Weights of a small GPT-style language model, trained from scratch on English Wikipedia.
Training: a variant of SOAP for these matrices, 268M tokens, 4094 steps.
Each number is 500 + 40 x the weight over its row's rms, rounded and kept within 0 to 999. Layers, rows and columns count from 0. Numbers have three digits each. The size before them is the row's rms in percent of the matrix's.

# layer 6 MLP down, 192x768, rms 0.178, rows 160-191, columns 640-767
101:587493501486518541510505470484541470523543486517463525544445412546487460562545479480509472533464545454467512449508604426520559508469502500530483499539530447487481561527486507502543524522477489516454490508469489522522524535508542559478557464493571529515512601504548441509509490489457478512549495523576533575510611451514457543545453540485531476557519456446542523531487521523540490552547
097:416463486489560494496462519536517553471486523459534501467411429423495495529498469455485524532487504516487492527472552515465530427488497489457582567527492481507544418463556459509515471537504536610494522460565424536529518515484490495487458462461461450527547429539460578532510575408502488488488483509517540494550487559487439486464471435402522513482539558514468458457490493454488491457466
100:472488512508448520521547538464605528513442463481513515469522405511524505478551521570542510416493502484472561560563502514445465479459504562499499459464466500490480505521533453523498430457476505513531481412441567549421470567458486528486547548528496588548484499568487500511497522409564523525533519575493508461469458528463491439466397503473555484571515527499534531527456486539490504576536
105:488514527558482504538433512506520451466472513496498489446491529558469471419540432545444546517490448526457498440538400524476524529526489535476506493479479400508496483506481464458497464474520447472579476486449540501512487557476573539409485531533489519487516490478463529539485476577483504524435483414521495480446531485495466486456490505385447489516488461521571489431471461500466492545464
097:495477559453443408485515532466518466467444475549504503525538498526433522471518476444618519477461538464684501504507468409465518484518519416476498489487540550417506463436513501501535477399510466579462510499522489422517498513501485471534449502457523435489429487494501472604546547461478524511453500465487489515476525468509487470535519510493408461492500480584441475529507477516510540427501
099:476513484499504521536521518468397476493489512471460457503503506517467495496578438522506554530477558468542461474550477491490470485546570420561541509503487510500471513528501424483433510513510460539582505511501448488437379452513531470513559459538436503466476455558422513506517465439522464488418520483463459505505490460537493510515468547430511477470458533487513553530537446513454510472489
098:504473509492408458483532484474503440476510441492527532545509462497517411495553505471431559494548530505564516448500550548495459500472489518397487503522507464468560534464556476489541509483456561497475502497494463544555463520484582517494420473542502488431531553571424397478447509417468514476531447435534573512506454512496521530482410527477433558549541460472476446544484579514447483534563
102:407549543514555487577559509508514483571470484543471502523457548436518503437466527442512497502513443546435501391557507503483537473456511496466456467519495491534471509521458486516465578597533469492430493491512494567537470492490531513556514550481417436466432553568465529543552505537489538486516518503508484505517506543485502498489472499514502498516442512566500568458479519495486574557525
100:512523508503502472501539539452490449558459569489590566478480479559455471508524475492585526591493518548464516487483516456467526598539494496558455517455551515485613499519567540492454525461468545586590585545506458458517558522532504501507518475552515525465504464476468490473459559499462484520544463525498415480534482431433468524477441428405522481530499454529505454479434531497514416475468
099:448645548509527501471471565523530444496503504494541504485460500525439509500464578539503483465438556565495523538444439487509577485511481523509561522500507572432468551479477516495463486426452442511479509501437608461451511546569529531520573460516487442423448505516437567524512475500462507447477509479512463476600530488551515468440545550454470481532496465541454546492515479619486466492568
102:459430497491532558445487524484519519527519569625558490515530545517522480527558425488489500524537536460544521519472526515502473423488487450488517578546480530499506465516452454477502503514549572488449441517509533502486462515477552439507518513528436476508482457446528543537464429592552464574475465515557541470553495532510488520435541523486532491474487470491458450489519490492524451543497
104:470443453460561500512431576521527415504480481495467515540444467469461503467500478581456587533510435494510483490539521524448537532537553441568501542467468477498537454432588490493437558531500505445525518566557506501579494497518527503484489458557552509489465525539535534533467503505492526487530473521537357403508542515428459507494490474467422484458516503553535469520515546517470561516468
103:473436519453520490477546560548491503513546447454504534481418502497567509544528548497454496496455434551544509485494541544498503499481533520577549498477483439488515497571576592490482465506528540500521479490511571582458473540454511526594514510505501454471518557462451436479478471499493465478525489578497425431555526505571530579533508509502501498432479524494465493425423519408583526528596
098:477476555487578554418473519506502443481522530443575525514459479425529490436488439483541559556583481521550504554450482553493493528521473471548512538437508512465503469450499544515462473469469521474525542505578525511515519511499509484520471458492484499520515529437505496516487471442481496508530462448433502451528598473442516494517490576445551518501484576514535525501475496545525568553484
100:481458490479500493575477412547483479483594502565533552526515454581552523502430538445484527483503549515434504462567493457529442511562460554428475489465551475455587546486490480482473476457527498531513475448507509580531565456480480501518556538436513562471533434454492465458488526510525526555488416481499518528505453519401537506520371487474570519573547475606537413500515501519454497537451
101:517499449505456540520466509505531521510504465592476453520481473545511446570479479542466442505507502521554495536452526459544581472506540466466487527446474505504520471528483575484538520459568480552522489532509514591506573444442468572451502494488557564513538471445501565467506477577498524503528495417491526462478496480477448503497489527475511517508449486540534535525508502519512524496530
102:508438560506492539499520468492524494522497446516528444527494514524502487497488507502465528512453488453432455511494565568457494490501548506543537490529481440454481464522471520557487500523527449532567536523422517512460488461441456457452471525485502488460497499512525472471473512476460477517519507499504498459464527479530547552471446524543548567542477547466603511493526540483540545466517
097:545485510552398492445535508545497439535546482475542490434468552428520510508544432557572455509417554579493501517522390508503459419506449490497528552536479410451509484504521474510471411538458417432546455519507487484587576438576490613512553466467497508453549475502470473473515562535472483573545474577478534467499490554487474470476580516518459559512502525457433517554440552489569466531501
104:575541520584518494500506483541546537522487550440498503586526528524536480551545471514544463557574524528483558499517493528490466465457483559493430567545483454552522446476456511495469538505561471481555502447517486485491521478430601506500492570526530475476460483481444507489501582537554497572483471521512483510507521525493544500530566516505535576493412425498411486530529474457553529494520
097:507444419506560456505520518498480474498550491430506519494473483462503554483445542428489516498570548493557535497513525438453461483466456484493532518537460571516440498489462539541436505506532495501547455448479520505443539515602546503508547484503510536498473411452465486474496475468449525517464499511538478449505434511464490435510478524483506524463466438577503457459527514567487446502490
106:546431515546533432506519491495504536517470496483468526498556486575480498520479438463536511409518489468425468432430494521431481469494517533494450564483540473540408507445501535518488570496529516504521464411529493524520587498503477550522487562514523379522516455598461581491537535408476452465521515504455472457490467505503545510489504507538514502446486528471445542466477490524563523467518
095:444575502518470518508501471452531485489531502536499497520509466499454544436440503523461513521469431515522536556562447481571563486444551506536502545578440529552558468488525404517495477543452436461552504461535530414491533508567471569480453560520487429479424483464495462465575514466471475454485500541515482553468440527488523461555469489487448555457511523503470554534504516545523535495481
104:441512453536419455533500464479510584452516497462586498494524473534495512450522568492490557494575488457455500480484421535504517481458467495452572488522532510506554513491469484504463460464471447433428504454470494469457475485483511522497516490533513457526506596476585524458454529487486491484543447500484494544496538445527503511412496434457511437519509481565524465424514531488508466513514
097:459587507468473472498499525461584486491520488568461569488420444430456453498406458394435444549493529491502526452484520514469565490597402538557475483438524450493536523577483488483470599558467476524520521456507445500540490547524447431483512479501443546494497469547482463576523624527539468447587476509495506468444434503413466503527500528448437495483530476449427497544472464563478560494476
099:523496531534498515371478488563453519372468565487523560473553511538539451472436562520462567497481478516516467553432535479520537545511482464550479549511462488455527448488507532509473485488440509493536505448491536537440502457523501402454487479523518552529534440466499524476501462506422448452497496460491537443519591530558520525455501568540538420449465539432525597470434538462481481565483
103:484554482519507423540511501391524422449534562549554469471456484495480493503462436442568486525458535492558544425439475555527525477505484526521489500467529511508546528454524503485510540471543529507462479479510482441527487499542486463525491527563499507494445455480455492419422527549546485489516459472482486501455470506427512503418556509564513435445508440528452495452565492512478431455531
101:519364493523589424447511575554457481540522505486470500488524584479508478509441549510492448490517480508478531404484528453537535554550420499551500449474476467488514554564484492520514526480536556531544502529554491492530488500459487521535608528460502547435518521513474525498482531530537518470485531549538444519475467545536463490512494517467543540467498474543444506530548533501477469538522
101:448495504498461475458476558408428522466590557475475482541482477565519450374514475518492463530511484551487489513504470469513515520495482463499519482498456508571488578522516510511472542502379498465541470439498525540440467487410486499479548502493483510503468449572463480485462488527535433437419544532519539465471466542437529500482474469506488543488457513480530496535498446529485528488540
097:496557491510521445540428561462514447584532495595532499433479565499566555526510537498528458583477513531500557475474507523374563537482468446474525481465512536519456474530519511503521448509498521503450431574502593505485535504512503508532441500555502483464493522536543503520500457547488533584500545551470447500478544533534418472577447527509490476494456513514498393494464460460533514401511
106:501518496524510505566496545575498536511489453480487502518478501497530491512516518486501498507534544492561549423491557499562462536511516509434464547479567467489506494531493519491509430562518534556459532501523413439457468534501527532524532472469519457531445540519477446454475461488481550492514555548447461518498507537491487566521549461500534443493465460420429475518476519499538486533520
103:523545474494468563512438436513529481479507408476414430422506503528482482497526503507490469564565571512534501471494469554470534543498502488491524509483468470491483491492506554503586481547514524452509498516476511502533482583517489455487547533510535593467536520494489507510488498471524478483558458571500444456461437473451493492536409518425470439455476491461516441397463504500501535508466
100:599523534512454553573456455449486509541564499551481563502473528470530453451467440510457459508507538507476583529551458551436483436472576500514555514503457548555486487567464464483567527468471466508519540535448490450464541475488428558497456407455513490472550548527535494456521541508521540492505521488567494452409427527400512493439513518529494538480401544582506535549400479519470452519401